Part of a small language model's weights.
Architecture: RMSNorm before each block, rotary positions.
Training: 248M tokens, 2100 steps.
Each number is 128 + 24 x the weight over its row's rms, rounded and kept within 0 to 255. Layers, rows and columns count from 0. Numbers have three digits each. The size before them is the row's rms in percent of the matrix's.

# layer 7 MLP gate, 704x256, rms 0.142, rows 516-552, columns 128-255
094:125116140124088163105086159153157155105137124109125119175155166123120103155133110140181156121113093123105141135113133160113138154128118121102165132134117178134145081145152173140138128174098147080129108100112151162178136109105153096149156145160091138153156158130182071093162162124148100130131126137144076174121115157115117086139133176136114088121086135101118107125111104136122158164122
092:119092126163147154073129152128140106151131106096182114136152117135083071152168135120162129144135145147116115131126142131138124108122104141130151115113166162125126130107121155166119125138138140115131120099135080109094102135127154140118139152127157143111153129141108156136090135147102126125155158147129143135096107115108111092099069123124136156137124144157126142107086155117150127091194
098:179145095139146144125112137118136156101069158109113117107098109131112134133110140118086129132116141103127129130147071128130134097155110139143163132114159126112094135123139170106148137103167161130130119133114162108146136111119132166133157105130180125154121139111084103153129134125137118120120149144166112125136067141121126135108113201095112131116172133141141131140172108109086099170087
095:130079132120138132158116162118119140115119121057143126130137162111191092175116162195133144170133149111073142146136150142141139143091075078174148157168149140134101141139167135143153137151117099142135133137120126136136094098152150157150113131140181112128150115131134138144142148142126120128102093098142110139144167129158119125165144155143125132113102142127113114119114126099126113144113
109:146091156110103092089130084123114104157133123149090123122113146121160164153129136124121158116142160122125111116130132083106165154146139153165086132108127132126103114132117118128133132127097083116117163179159128126148136152141145143096150175098121141126145102106110121127166124103099100114120131160143134110149122137131141110131116166193092100108169115113210031154142102130155137122100
103:128145141171154117153105130142125154140149097146149158109152142101058144132128114123117117156103137151107159134154176125128103150082165173135148144129132128070122147147194117106105186056114125109160085141155148143130091127126163122126128135162129123102138116128139081131118112151095110133104134146116084131151110118134104104176139154117121152121146143158187104116145113129128085141124
095:143132110114101137192132104142129136106119151124111133159080160121116110114138139141121120132162115133105096145130128155080166117099151158066119131125138119131106136108120122136158115151102155101132103120142153142165126117144137163151114110100115119119162123097127141109158107128041113175167145106110142113095110135126132150117113118083103102113145112088147120087116148147102119117138
101:132152107154152185118174126158139082147113104126104097134129146109114126164085146173127104149123096116133114085123152100119118098133098080113093099125128122102100107149139131146148138088116120111096084144088141124121108086112133127130134126155135097150107066107091097118153122136160160144080097134115131139106099145105073101122106185152110163145117111112140132125117105140120141122133
102:123124165124168159124121101143122124162072094083199163099122094129157120134122127094106138090113104105085165134116129124126151160144144094125124128082085130111165138146132104107126117119116128140117136126103184142109121145116151111133111119154140141115100072049120112116135124139111108118143118126149181154117138115116132127151131128093110156126146174064118137113121128155151159098144
083:116140116068150115172105152160067119107195124118147164120151106110121123124108171115118101154064121153127126137140115165115118173152110143108120102105147144134102142098140134112129111098123163121109129095150124116129134128163146128104143153083107147172139161188134124138101145085121150165167127119151105098150126120149137086121155107164114077086145123107137122108129109126123132163171
102:172126120132159127123145134144113154096152127121136154138123113078128084129143122129157123129127136110173115110120138115144120137139120164077113164123169117114138133161132136100170102117086115144171090138131091120111134214130141112100120119154076119135121137078087140178145106151130112120101093154112134175091078102106137130089133127121133127117147138122130137131123125108164117089111
104:124126159164127163132113092160113136120108126152091079118133131088163126144162156125128122125127120126093153143165106150145147145140102110140155114127133153080108132134132118116134142168128102143100125196111111137081102161145081160124129116146136118142126125066129096147159123129106183132097112155173123170177121123114123138090104118095084102130139127110153109105150110139118101112079
103:123108111108132132111100156148115108155124131112086136098114124111144115166133112127147125169158157136154093075172180125152107150133091178135137140117124189168128141081118121130162135145130134135127116149076133164112132115149136129108140164123138094129122120119133090114154129065109121128108132134132129113173104142152165150083135108163150141142131117146073106125070097102112136173111
082:128136094113115101118129138115149114099140147129113145123067119146116119094108132157135143137107081148117144120138091123132150164114153128110100131093149126156152180176139090105127138126155144090144161130206117146087129137125121143105142141104160139138114157104193108191153177135163124114140137098116120149119120144158115164137133120106099146114124125131131075089137115104143127137092
105:159133114151178119125134126148067144076146100112139159111102135098130153132146127142120148123142083131108155084105125102142166111100143085143150105125123148095107140167145154082127125121123097166143113160142145079143138128098165121108124142143148145117099105128118143129159137162131124124163163110098145161131151108123108137128121126172120151163120143124127146129137075124165132163141
107:128117157126115142132126121100135081115157148132096123094118158089110153132121109165114116114135141115135161130152166102118113154100177083156127125113153128106130130135104126123134139107154135147156118124139076113084091082096149117125082123168088157080093142162131112123143085136132160124134137167113127154101132140158125111151144131123137129100145105115111128087121125127145094167100
089:158164127123175109096136100120107145157117126130140132145120132075123143140117127126141121130111100077174139140140134107126110148152142111153144070142167102114156133148119117139083118098083183097116141118187141115168102136132138135155079105117103127135171123128153095073137091142112130145130148129130132107124160176093121113112145104106141149145122128175133113130130159126156126143119
106:120125193181170107102149131076128146130107133153106131108167196176148090117138154104119149126103118087133127132105121152106102142134107136160183123166138103070132128148121168162112122131134157178167156133120119122145096114152100107157131092095134152140177142102143154098111129113128133118107128138163124127140127151136145115103142163106072121155141117136145169106141136127162104167161
094:105101128127136122118154139134093128129105127147151132127128110062153113111195151134101101116121119107125118142120102122122134119157183146130113126089161163129120140140130121132151135168101137094120113115142075168110130128138156141148136141148124113128115131128160124097138167094135134091108107124117132144161083131109123133170178130086102122145097111104172131112158129097127101099154
094:113135122157168126118145164129130080156140061093113117075193099121130126120133150124138115157097146122111125071134161130098150160107102122115082158123112111108133103094152114102146129130139099165109120119123142128150153148095161127097131101126087118131080092120071101104130183130175162146121129118122153136117186093125148129098156114118144154139151148108110120133131101130112120125139
098:116121102117120136065128102144158199126097118103179129142116133142075100157143118109102068095133157132176181117103166115125147166144128137130113138149091133122159124121136148111148139099143125095161102119146135152090143089092122176109110136133093114150156148151177120083105117137125092150090101144135109092110163154122118120084108138083070139128118149097113117133130119158091162097086
100:120130152146139068162116143097127143116126152107143134132089135083144136170117183121135137079136130127106107105141088118139158115091163139119135144094145118118120145105140089110103117134146128097080140108159093121114139130106123118103111067121131115157138104125107091162112168123105137090141148153138131124085104152115102108126164096112099143142106106105103121136139145123101196121136
107:137110178148136140147099180116102122117106117124129145092119074129153126173110098107109132139164143106114170129166137081133112136108157158138129109156110132136155179151095121129128112161090118164107125092119145113121173122113136107095126105122139157122160096177101160072139105088143125106102159117117159115166146141141097135136118101095107142103182119126115150141130158090120138135147
098:137155114102140132127179072163108131138109097136123081104091133170102104133114127146117122135097134129140125109119169143169124122120101115139111133128119115080107162141123112098125140125111128133133169124108155112142091105139111169136119161133105109142118127097119155122154140085156134135145123127106081169102073121137124107131134053158125161105158125115126130131134091157158132153139
106:181119131149108113101143105182116138098155149128110119154152187124104151117139146144096102171118104137118103156075122110147149109103156152147092116138130148130123136080116077168111142140135089137144111114093140113147112142128125107135116125168150173114171110123114123106107121106132145121166105133115126117141084161113143111128174118126134129140166107116129128116111118142122164149084
102:126114138149128094114086119120094129149154074118130111134101150107179144152119100150156128184134133116130132102107139139090123128141114146134114107126156084084153183120106150086072151082127102081113109102153193130118140133117114078158120144175084134107129167150154117093142112088135097130131144103147141113146141101139111126134188117122102146149165143163110104127122125086139162154089
101:126153149123109098153119144100107104137125146150080124107112164128101094093156148110148152117117152114161079120096115115121176168118170126111097097135164127167150129099150162109154115121109119128117091088096152119136086138134103151187126117091162104107132145143140128110136145133114172161144111131127097156160135107162096107134101169137139110123154106125146122111156143126116117128115
099:164113152155095122113109158082138156076167103115128103126102144131115141122129106156133109124129083098102142082111140065151089126130147161136122120123099184106112186111119120124120125156085109140117126121111149127141079102171139155140140126130124152123149137114148138127104099142134180138118130117138146111155135106126121161151156099124111086149114096140125091151151153148148131087143
097:163114126096125132114131151146123155168132109170116128137106116126115144134134113167102116090105162136114114116120131107139160140099112085100125155150124083127127069155099118127116129144155159111168125136117115159101127139134155070104146115146131147151135138134130087127115130101105123133097111128125113175097173126114108095150147136093112175116126124130080120166144130126142082162106
091:133145136130082132117145139126159151099136127144103149131144119102134108114125133126140094100128124125077122139075131117119134138142143127123124167128119155150137145146138139125159123143094117105122088090138114107187148164127105126137130160152166146117106112093107121158128142143135109138123109168124106128041161131135128139139099119127100138099125069143132135117171145073167127112122
099:123113130092119133088184127139153108130094141106124099145137106119112074090115129148145146112101112133117069127138099115111083163105115145126113128128154093093109116124153096113123129153142086144129093128121139124183116135097136152139149120143069147159150125126145106060121121124163151104127141103089129155159122162080138126150094160147111097150101148137123134099137127123139167130126
111:105146181111099165108193113113096098094114199118183151114144166138146103124129108134130128098125131142148126136135135151169141169126169079175117135164138107137106134116150152139128112131117107137116125147149124139117126126125141138127139125113144155119144117137030156167123138159092132126159116160139097094140161131121106100122080137126081142123082142109115081112090120170105133107120
103:121125160148131123123124149113104173164174118107109152113131154128112084105131174135133146174123146099150122110148134147174114132100143135133114176128168172094112122082119135170166141154163104136148150133126087124149113132170121139083121117127114091126116093151112084122117078112117133122083105128126153165167067103116120162086163119140098104122110145100148180100197144110153113110095
104:114109125130095108117134111176113095157087095113149133127145104131122127134107114152138175136106127075087132130116131118144129105176119125115142140149123114069115144118078131164117122156193128114186124140119154143142109118163151121130103111173117130145146122104099114151137151131138164094151113172106171128139118134114117136116151129142130100127097135109109120133183081143136105129114
107:110082125171121144145181188118106114102105118125164162147130127153124132098105141151137075137141141114148106128139078118137174163146113166150088137120108112114091156115107142107162114127141124089133129095101150120166085151168165198186115130109098140109123160132143094126117093119149138105111118148146168178131160128151110114120171095111155183107121155153102128129149158108107141106105
097:134096122128133114191165118133134137132127110104107100143095109157149175099128135148122162122121139129139110158123140121140117147095142072126184106139116080106135132082134123102113095158118077159126136137159126122133146116135130104124116155133181144157116167119121144181094139172122116147118108105165150139113125151124081098105129132137131133088100159114129136162131129127092143133094
097:087112119115163103167164134120091116121139089090101155134093134148111158163142160117082109124113092137136099147117120128136104140136125139171115154111097107119118148121166076130154153103143143117130108111127093136136150105109125111105116131151115125147146117155127095145131146100140090084141072129086129121119079156091119109103128105143115142149087153069119161174122105128127122141098
# layer 7 MLP up, 704x256, rms 0.142, rows 516-551, columns 128-255
097:110173169134114118107134149150145168100181142134162103112128130111125158122150152155149102159151174095144180130138148156130176108144089163134097090135153092146133165160100151104143122114127155137108146181112142105129121154093143111138097120074132152151127120174125113126106142124131142190154133122175173072137144126131131165125119083124134142126140127115134117127121137131137122114111
091:132132114122086145099133161109093102124165126130122126066132126143129129154130121145086120107117152196136114116152160134083126108127091151138149145126127099128121158118167133148133139125127110118144123132147103128104121181134115150079143184153147094105131128142114124176160146134117114140131141112137129158147130192153118130111131103104122119170158149107104126114118117077142146151175
098:127154146122111093176136121121112125164159086091173131119146082167148164160133125161185128124121158121184153147129159113148130121115169178110148125120140173099130120089168137149151130170121150097113111107163155127103103147199106137108157087107106127137163126092153122097139120131114134090158110141080148125128166125140140120116158128159120165106115144142100124159158131133147126140140
093:114117129075170093117147114133140122138130124097119136123143129092124099118118106139139116160089130112149154136112100133131156129092116151144145097121127106135121106191158131117163135121099092160116089128125152115137144153136165114110128165099137138120135126114142070123146094122086115128104076133105180121160131138143126117136162117122123161169113170108102127132163105114145106155112
099:163121116116127187185117134115112120103106121147144150159132111134164133131097103124103145123148121097123154087144156094077099107129175143093116139135156165129113120116112114109138145118133134113148080113141169134124160125101121182163126115121131161155096141163109155142158129118168145127166147113099148127165109157132155172116145141126151109181146120135162136144087141168138166110153
110:143133126078097096107156232111131122124070144109122114185151101105146074116110101138163107108153123124152118160084117121113134102143136091120135158128071147137120136153057098102146123130110127121180166104129138127112101120099110121137109085156134134159088109091142153140098134112137171116105122114123138073115112127145125144106135153156132102156131141105079108138149122160118126122125
095:137142120143117146160118131139086132124161138116130125122111148131135148128104125136100151142124147099166128126153158093141093125099148120118134126153125112121140143081117132127099126168137094133124142108153080090164150126129113089109101142131145105098101072136110149095123080128160122113142118146097113145132118141084109171116157139103105159171160135117127136162161130084114144123103
100:114158129124151116178174170157153113166164131093121081129119130153133103150136099107109150093127139155132141107145153112121202132140129139140118122132133120080145107120107109086146106127138140100080116165122144149139135085146120156101111081141124113136126097120110112141129165129094123097131113165147151130111140099160115142083119072124148123126089129139135059145119111127132140134137
097:094147106126095064145101111132135128123132143147134113170111119117093093120137109079148084120169133171178135096093102144139141172134137113119149157106131086123129128094125165153128149147055134145147131107166092143123121167132112100138160160157130120131146112109135112133128113152121126094107127096106129121138157133127139136122104133153160140130104118070110150116118118109112097142129
090:123105137131129129112128174113111119132115150166102108110142139164136178109121129107141105175135137098111145070132103113116146140108116153099131127079148136138150114104128122140100147109163134131155152120094124135135108080131137117160119106149126158141107158190116172151150128134092109147127132098145127143094138131141109106158156155136133131156122188154117128107147139116129135146138
103:052166093160138092137169113136152115128127124138100118160123172095154156141118133174126150113133117111113129151104104124124115103136093127172112166109105110137142129162131126159177114145142121125141110097119172129114063152100165129128098151142186119143123123127131102107156131154101130084106165177156129116136102141127158152130122131139114150066129150130105148128091128169124119141146
102:167110165117122112137085107119122111105134137123127122124129120116074137157171125093131160159063146135082114097145100106105112143112158155097107138137112085123110112106113122136096118126133070137134137115096112104079126140131103117147153123099135115080082121113165143116139148149154161114136130125155114128133109116149117166095145121117146141142151099144169145123117142140105092116096
107:110138127140126132081123116112115067117091141164083120139088122157182130131096066123128078136166124131121130126130090091110077153145131150104121177141143159152137105101138121128185109125119109123135089099104104115132138141149114159120147131126173144115160146092131094171134148077128137132136133125104117118146141157145172158145121160145135126113183161176136119133108124124102143168121
086:189191120150163112120147150131144100144147158118094132133122113066130141107104097122134102119106135106132151087106070133093151171110128108103192142111150120169149151189137101147132127114163130137153124165122137146113134130155117128157135101116119119111131142172156132122130110137121131098117137123125087105163147107143176137134122151128099126079116111141146125150125134143139123095085
105:134135152139144093155138104139134167149083130199072130140122166088142195106113102122127121125110121106107121117146094104168147107117145140120097140116119134094144119099162125138166166136095121083126108150101110127111118174094122147125109144108174144097103140138120144158126094124148150181097159146147135145132119124090172150109147110159130177143126155132137147120133147123125108137082
104:140120109145148160159100132109099135114102075106087107149156074109158131085134135075130155099118163146114119141135105137133147132152117108090114122094118121158143087110171121152157134165119111100121124158130148119161092162105099126110176119134168162109103154135140177151164163116161152135148097105156130104141115119105144171133107161131164143113107137121165093130129138143090107136117
093:151101117128157141078098133151127133140122120140137110129123133119127163139124132115124110162138152111167150145112149133104134149160123134153134125132139120147186142140128156167087125110143146128139133090070162075132132137112106165108107110123130130154110145121157159120104167139126113164181118100107078151120126144166156115097131138142146113158139135132134106123123132084105090098162
100:194139125171115130100096136140158139134158118131106142121106094124112148113134081161088159098132107089142134116105129092137050135128151126128101128119076128142139165118100129118147100112112099136131105140112091120111098128107124138113079087180144110100134134116164139150167105110119107168121141154139118127113127145107105176157104100125102148165119170113137106132101107131129159085134
102:112144143110136139092142076148092143155129099084096121151083164121120148106128158139163100155134087140125132129137127154122097131167140125081122130117131098153142136112166066160131116121091119106093112131129154117107172121127131074114086151161171160146121101154094119158137142125132110121162140170167154150180112137163150119139123121148161107133132129124123166135120111136131102113128
091:124137129149155127175103109147108160169143098107124092122166100148131119087100142126133125138148110122115166069127170114157090144129132102050142110125157097124159127112132198144145099134125149105121112122135124141145103170143108131132132106111130115114112138120111156098135097146150157091158115154144138126151151115127074125190101090116128137149121132142109116091112125142120167159148
093:127086140156110136129100111142104153126134147125160109076143145045137140149120120088119105146164120168151080139146083111117119130164143132128120125134118144120124158158126118133131106097131152139115107089150147117101170123157135096107114146103133160069113144135132121124153110133128133152089112188139121104112119132131150139148148182147125116130115184094063155141135124124116122149120
104:125144105160122134120134141092097119130155153102139139135087123116132135111157110093144116157152149111139139145141135129143136148156157138126149114128106120112113100151116134121107139136113143135137168160114139133170119124151134144098147114171141147148118133139146132156157137074113154101163091136128166134172146095151180135101077149116138130125152133159155150124096089105169129151118
115:175110188090150100142094118149095118165128129104108108073123108137130142147142129170112133113149139148124201119160125087103112121100141145131108133118176121145151182106134158117113090149131136120113143136147134113116127127165140148112100096076132159118165070147124139076142079175097098115071122147118161085126130106096093136117152116143149122099178122169122144122145118084108131110170
099:142121129154154155113125127102122145094164196117120130143078109102146113112102149134150154132106134121116134099098114154110132132103114145198104122157119109134135156163141107153130128112160140123089137144119140147140124058160130141137128118137109155151151124116124133106126129120136147139140157118090190108122109142111133114169110126150137099163121109124114145116124148128097171120134
110:115137164168103123121117137122140091123129136127111118150130119137144135147130116094116081165117089127087159113114130127126140172115097103160114155125119164130088110115141104186163105122131095126178106111156136110158094153146142152097127135110169129132143101126123164133098131122111169122154151167129097113116142110076118167103126134149124129166143082132176152152114146140138155142162
105:123116108126133112116101128157066151165125112092129124127131159115139106097160090135075116184101108131116131095164108125059104121103157140108103146145150123184146129115099115127096104113139124128117139157180095181139121087102132132147096157115095144141165143112123135109111118096150092080104193101100157144117117114132155145093090149155142151147118093114128097132154150098114105145190
102:122120126126116123166151144109090151123113162103131076152163132155109125122124111098184127151141139110147146149107116168101147134142139142141187167165172133152141140119114147147118156139135128151155141113132067110175141110161100091144138162135089168125128140154159114135102128097138116144078113173139149129105122101115151117121136124084176133168110139135127115143102110120147115140136
095:077130184151067096122155088118109159104106113153105131117173122100110082150135086180154135137104103092112147100139112098161129158083146146130116159149131105110167129137135128122132161135121161141107175123124154092140121170131114128164155103134132143126128117099116120082113121147134146111109190113119183113112153123135131159165105107103153145150126142118135138111107133143151125079150
099:152126128140127145137059096131131131118128130130149142147170124181127131083143141109124151120115121167174141129188115106139051127174149135122128092130156108131139149108154150127156125140154121121129120115144120098134141123116117147101094153119108142119096129149170130126126091077072159088104116116079145139155105149151112146114099070120131085133112128125178154123094117111133109131144
092:148152129158119138125152126158158132134113125104140188122189117091103137116102092171146127123125112117080131132107141112144119109144149174138136154110143140163149122092096130148148103142137085158123114158118101123160142130160138091130121107130129146116158155109105136129109138146100135136142084139135085116119116124117105119085121106137100140141144074137078115145147112099127117138114
101:115135156116116103151128130101169144093102125111159091109137128143145065112142134080150131114125068094128106118099132107152140133099099154137108121103166134170112118118139110107141079122137110104151131141111126114145146145140131131119125120095145152131154133128126143133169101142144170131106131121148121088115134136085154113133136106113120113148110170133158111135148164155164145143126
103:145131127118152149138139126149102106122130137095104137114118105117147110145099136136143106134172100101110134115123132153154140162137142131098097144109170110097105140129114095146091144175108134135159121118138179169113137138121139124104089164127127142149136154156122120135145138132065129131150113082104137124092110145096133120155108100133100166174147080132141112153154130142079103093133
101:135154130166167134053160169095154129153160096092144113117175146108146141121132109098125106164133134089104096164178139115126147132130156104153131095173173137136113096159088128102147106085131105123110084123143092118133125133129104093181124086099153130136141111163184097113134131110129114119134110115147112172147114166130138147091139138082111070111161114130115155117132108125123114167147
100:109136129102120110116099115110111114142129142189151121151135132080150130143076109119147114118160094148119140156103137164140144128116159137123134105113137118123090111107148094137107095106141134076137133124073115119127087079095143108133124106158104137126118176154082111144152150098116126117120134121095139111170175158134118145140133174109130139142166122134170151112168101130136130140104
104:107164120114132142118121124144122163142135134120143097119097128101123180138156138060151140144127086169132169150126122115125183104111135122119124132120102142112100098154141094155120139105116103149125139111122137099152111136188132075142135161174138108172103112147141084147117098162154120121066148143090164145126130172111127125141131141139132060134131092090177136123122133124121122133150
101:090148109141146172081095113182070132161135171140125145152145129111117121123133141101106095109098115174172112086155123168123122090141097166099137144096167125111066125146089139122109132119148147141139124130105149109162129126144149138114124103112158122123148119091147138108069119124156148147111118117176111113102105120087153163053152166132088133178137136135177144159097135098088133128124
# layer 7 MLP down (transposed), 704x256, rms 0.13, rows 516-551, columns 128-255
101:145103184149103136130147169131153136139125129165134130124113137125186111177121172135118081098109103153129129093158146108146109141135126079128153166149108130119136146140150176080138122141133152162107114093148093150143138121129092135141125098119115114117107123134091109133145104137143103073111125113148101130147114131187125138175149145161129103099108174120155107150120055116133119145119
093:135132126166156101111144136153123114111086117093096131129135125119100123172114121126092109129120165114149079117106133101120096123182125129156149115130142137141100152128153128121142118151128132157170124148144117127157150154116155144086103142146067129110164117141085145098097132156100102119124147142154112128173115187119129105064133149130136148102138104143104114143119132121152102083134
103:111111126128100132160173122127127158101147107120166125128113100134139171105116177159154116074115132147132172137149150119152162115136132125129117114090127132110108130099103118147134112116148145100131119097129190155143140148182101159165098091125177158132133101074123100137108074120093129135103145109144173120092141095164130130146176143123105157162096130179138138103157129110128157148114
098:081104110106127125116163081139124049170139130147125123110134116150128145062134110155184112080168129146167144154130129121101078118132159083143123151074134144140126113130141089090151110137131156161116116108106122125128119138153108143090092148131193168101138161146114140068144098134132110149142124131060128113131096138127118144142106159136107124148131089124156147167158120101144158120170
103:170073122088106139156147163164143102105130108135079116149151134146117148113098097132158074148136113116106148135140158125105120122104132108083115124125144098149099135136130162083136139152131099133125136118127100097100094117080111130155152133111115134114128147165112137157116119112135167107158138164154136137157153117151198135127107121146153172166113192137114103148139174109087145152153
103:106090130119077094128157115097175122125142174185151126160133092139143091090150106132163141115153100152147177124130159159108121137125125109166166113108146110165128179135137137119136139111130108088142097134139121115113141123115145155152132105114163122170150082150114100150156099116144149097129155116111142124142115157097183097101162122164131164098160128155143153138123137128069137121114
099:154115096171136138124146103134131130123153141131118112106174162092130129129173074107071166104146089096110135151114128170101102100120104155192178131171124150109104134151111121146106144140106115143150116116175122109123123101122135101123125118181167132134104113127093156130086139123156121066102122130190154109109138113101119120109145164141084131117138086135109156120152169122138135111085
102:144147165164153151110139142155102147147164145159130090101117159143136117126177124139157158132102116169123142143088171146161136127129105120152113109134174137128157151151117121141119159149134145108102093120115081070124105148118085115124125154118180114144130133122150129115131157115093132085157089122110159136094096127110085102109126125158108111110108108186107112115170088078130124134129
099:116133130106121128132145138097108125137122104131111134136111095102115106105145116158122103129133128083078152134135145100115137160122115122150138116183057106111156139100126140097113111106170116142175073154091138137126106098149135155117132172124155122092086127100135155183144124102122124119186115130149157137123116110172121144127148145157149131121166147132094154174116114106134117130098
094:113149137149136159142115175115139088159144120085125168107117111143125107153115116080137156125124111134133085135161128164122137155102103112139124127184093136122133135122118153117086144148132105157132085138104175161145140187109149155136125122138220112102108135118111142082179119107128106142110101137173141167113109116128149139129122073153095160107189105140071117094130124163140114111159
103:174117131100123132064110120124114131129103126142148103130128144136100150121153161083080127121197070135143123138149123115139107104133065083155142141079197142171124131094128148140124146155116095126121152113129137145155132110123138122178117151105165132086152143149133155122158162092096106163113166107107110161129164151130157127151125141143131096112141117125100077156091074132142167124142
102:149161130123118118129146104152111084194142139135158099093157122165079132129138086153133123131163096124163111107098139115137150107142147103126100098117148120118132135138095122108139165136129119116169141181131133104108180084131114174130142171153124140111160096107136125080127167182094146127130108088138107145123147117137132096124130111099136126096135074155100159154125166125132149130094
097:158187110146135131134113149123112104121112080100081105120127116118163121133123114158117142143104171115131112082110157121142098133101137156123112154164105134185142137115127140153154179132125093111121088103152117073133117131190100151116140114092140117129106151148149145161141149094129102143160140189148143108141125150172126122114125109134166171133150118142101136111109123102074130177141
089:109145157119119145135156118175143085089115127128152179140130128165145133108144155110095115147119105072152138125132107097169138143165145129165102128124110117134105127172127119110137106140108125148159117194187111113141106105123150113138128073136170133121096142135150149086129161111196091110148113085140103123130132130151129140126091135119126136128115112129124121113109143148132111087161
105:097147137107142117138113114163142134125092116124078144118092127142074140112118120120134115110099178168091111155169121116107146147128103097117168123097162176165117100083149154115158183123136117127136099092120132136115128148132149101088116105105159167119177154123138127138146126133191152167126113177113107110107105118131126138147175156176106150166111148108161114122166115128160146147080
105:125103148127202155156135176122107112126137147115113137167150103099156108114157175141148114118133119163153089099112104132116155142089091153095107140168162154160159144146105131150120154140145100168131118125133076093135098097172121155082117149130123114170075168098140127160139135140121117138112117116109150115138164139113120125133123113163174127109130165149136142113149134138116122142150
092:136107167130157157073132143149135194121151126133120117165127107104130138124160129133146124108099108137159100126103179117151103145139089117148129159142135140125145102135107153168139152146153138128121108072115140089148135170134094146121111098137169096180139142116123162154101118101115130117114170143094147152172141127161157143066164147109139169138115118092179111121153125108091111100149
100:104096186161131151137105119128153143131123104112091120156128108098139145095152146123110125108142127096099090145092136137111097105113113122150117133162125099138120137153101136101117146141143127117092129156149077137121119155134134143120150129131040139124109134135114135111111140112137112102130108185154130104158126104140095133114101125158103114195128180155117109117095118159117060108142
099:145149127119130125166105135158141122150112160125207131175141138138141155107111152103127179143133169136101106150151155095151114110103097137120122123119155097154116107123137093066138121116119166165162106103138131148128123139122133105116150121148066085162147099163107137093142133124104153150128151101153126159116126132089088156071139139115106086082113098131185099150123118115113153156109
099:140159113111111163146156116188088102174095121102138130109096151155140145071093143123113087110109157138174149130140089139114118108145181071112115158137124126142097137151139149092125171137085103096120102144150111153138100165136147094145136095060112194112125125068097151076101131153176175145142129122123101143158118123098127142162120126134121127137163101130114113107151141159107162133117
099:107132144112133122125158122167137148135126066120125134149093147128120109125104096088178158126143110079138146137130139134122126092125151132073155092154175135088119166093130118103091136161135148107077120181115112077098110113098134112116136133148089129129151172167118079132164141127114153126109123107115120093142084143142121160108100089146127151139144082145113131116113081143152138100101
106:084150117099106134158127125130120137107128112174116135104086098110157115135147161131187140151133138097139111093140128146077186150136122148149156126157085126138163146121149119122159104162113141094167116139123124155140157104084168138105130147137113073095107165162099147127125133137089125120139119107122125155116145154147147158163087118123147132107152145112085123106158133123139108150145
104:156089154072173103142138103153146145091124168107104134145143115140130144117145100135102172094098169162103125096154130129087121110125101172136079165105147157153135134110097150116113116125124115108116123141116118113128166188174143140146122093109089091105137118149113183109132121187124139116123123176146148088112128131129138100135134121118160145107119090127085154102120126085128153122136
097:164138156140106104136169122108121098099118113117102153078127099103111088142153124126123113131094118102071145153148085117115128132112123119139144152111157142135140137128115150095092111130105130170068133162141155137139159105114130103175158135130129101126121148134099125098123152113148154063126109144116115097161159153138096135091123141134130142116154119094133141114147171166200131102176
106:087139170168123153106083115154130147162140140147129130198151115118149154100163102156101082122132136116135135132178164094105135138168163135124131135117111116124089135131139104138129105144142089107104132137130167099189105165121143103115128126138115144133137091120122164076161112117114135157155152120136158130173100111087143132106168108127122102132130116183111133119132134125157127110134
102:136107111114119133094144147104111111105163098128137119098166129179122135153149127142165111138156148118100136100149127144095142178086169132094107096090133147146089143134114137081127121140121122120131169146124097112090110108111117145148087149128135107167098133115153174117126126137141137136158138136099111146145161107149150086125116106155146132150131164142090101154097143093108109074140
105:205120137114145083142129144132116121119135125118105182093183106160142127150140096113150146120104128118093163127129117102137152158111165153127137143124167092139157094092150063116130122102098114119111149101136101109107155126116147138123118133162147072125143127135121134184124178126102115113166163130132104109107106134139187145074129114112117169179096112137147139134118112131136159153113
099:178139133144155121109114102124114139104137156124123112089131080081103124119159138133119114130092117084123139141132149097098122134141134135131156181146136119119135189118128088133144137157111158170138132077189141143134115094096139166096143177096182078159111171122155128154128145109115114135119158143114130112153112130156140124121151107146157149115125102122132118129116095124108108109097
104:089152131111134161097096114107104132130136087147111141077151090091154125156117148148103094099139105097164176095140090113097110095104162136102158143158104097112127135084116134136074080134078116146106172100134129141129109121135106156109127141127076096100102128100102057123193147125134085112101109132123128105093098159129073104128130130094154117070115128138161099103096103133140131149120
096:138144146119153141118102141115124107130121108127137154140140093125097118132144099137122109089100108140107114148135112131128113107117094105118112135111098117116148205154111113125148106154109149110154135114124118130160105129165099130122138134132166153149124162085136140123106119126117120150105123166129118115161097162125136186081103114141145160141108122104132079176181120069143146093115
095:116149138136112162137144116135152136145114116123147151133162124119130133157108127177117122150065104127140124132137122124116154132169111148144123128129158125147113108053155172138145079123136110155120140106121162090145105134098130148149108175041132144078161138141139130140168149126134116125124111157091090108131094122126138138151129124115142093120088139136142100153089141137142130130151
106:119118137109147165127152174142131110145160102079141101154106159118148134122109153112140131140170116142123123174141116115159085132153143116132129164136140143136111144113134160122138180158137129106128102156126150144132113133130119144132084130133132140153146138129175149130161147116078173141126138116115128120141088097134132123177112144120136111134081113093171149149102157178148177113181
101:074176144140088091130122120106118125121124096123081090144131142153133108148079172103127107140165084148118170146141145150126157111082173111158114121153109125124152098122122136099126144127136136181137174142127111122089140099118131148150137165146080100125130127116120071135134167139119113126113154146110142069124153101099132124151109078188142132107131119147108148138102151135162120128125
100:113183134130145137098139150117123150157145119154152115120135121167173103118153138122160123122092123183099133108175135174121125125088106118125099149120154124131108124135174127119151153110092104134120104125147103100182106124152115147100131112095130174078137160115119150111126101175111102148098131176135124105183132107107113117160125104117163164081149133177132118129109142129086123107120
104:143142122128113142132112160164157135170107146141142118172164140130171133135145092079168070125128149131114135102130130120139147097129114154135134163143117141093156113203105165089092135110136147098090098151166086135135099113100144102128131144153080120136124133141130132106095139136125125143124123152134097132133147116118150118143077126132134149150154174098128096132146148119170116124146
096:135126153122169164087143114143094194159193086130105117162131197160102127105114176138142131152139149081132141120131146151165135129135109133145093145108047117135120123125129100154097112117117110146153119084129089122128154096113158100127164130135103108114125137132109111127092114144136123115147146113126119120133107116131112125160077125167111086151116118101124093164153100134128134107145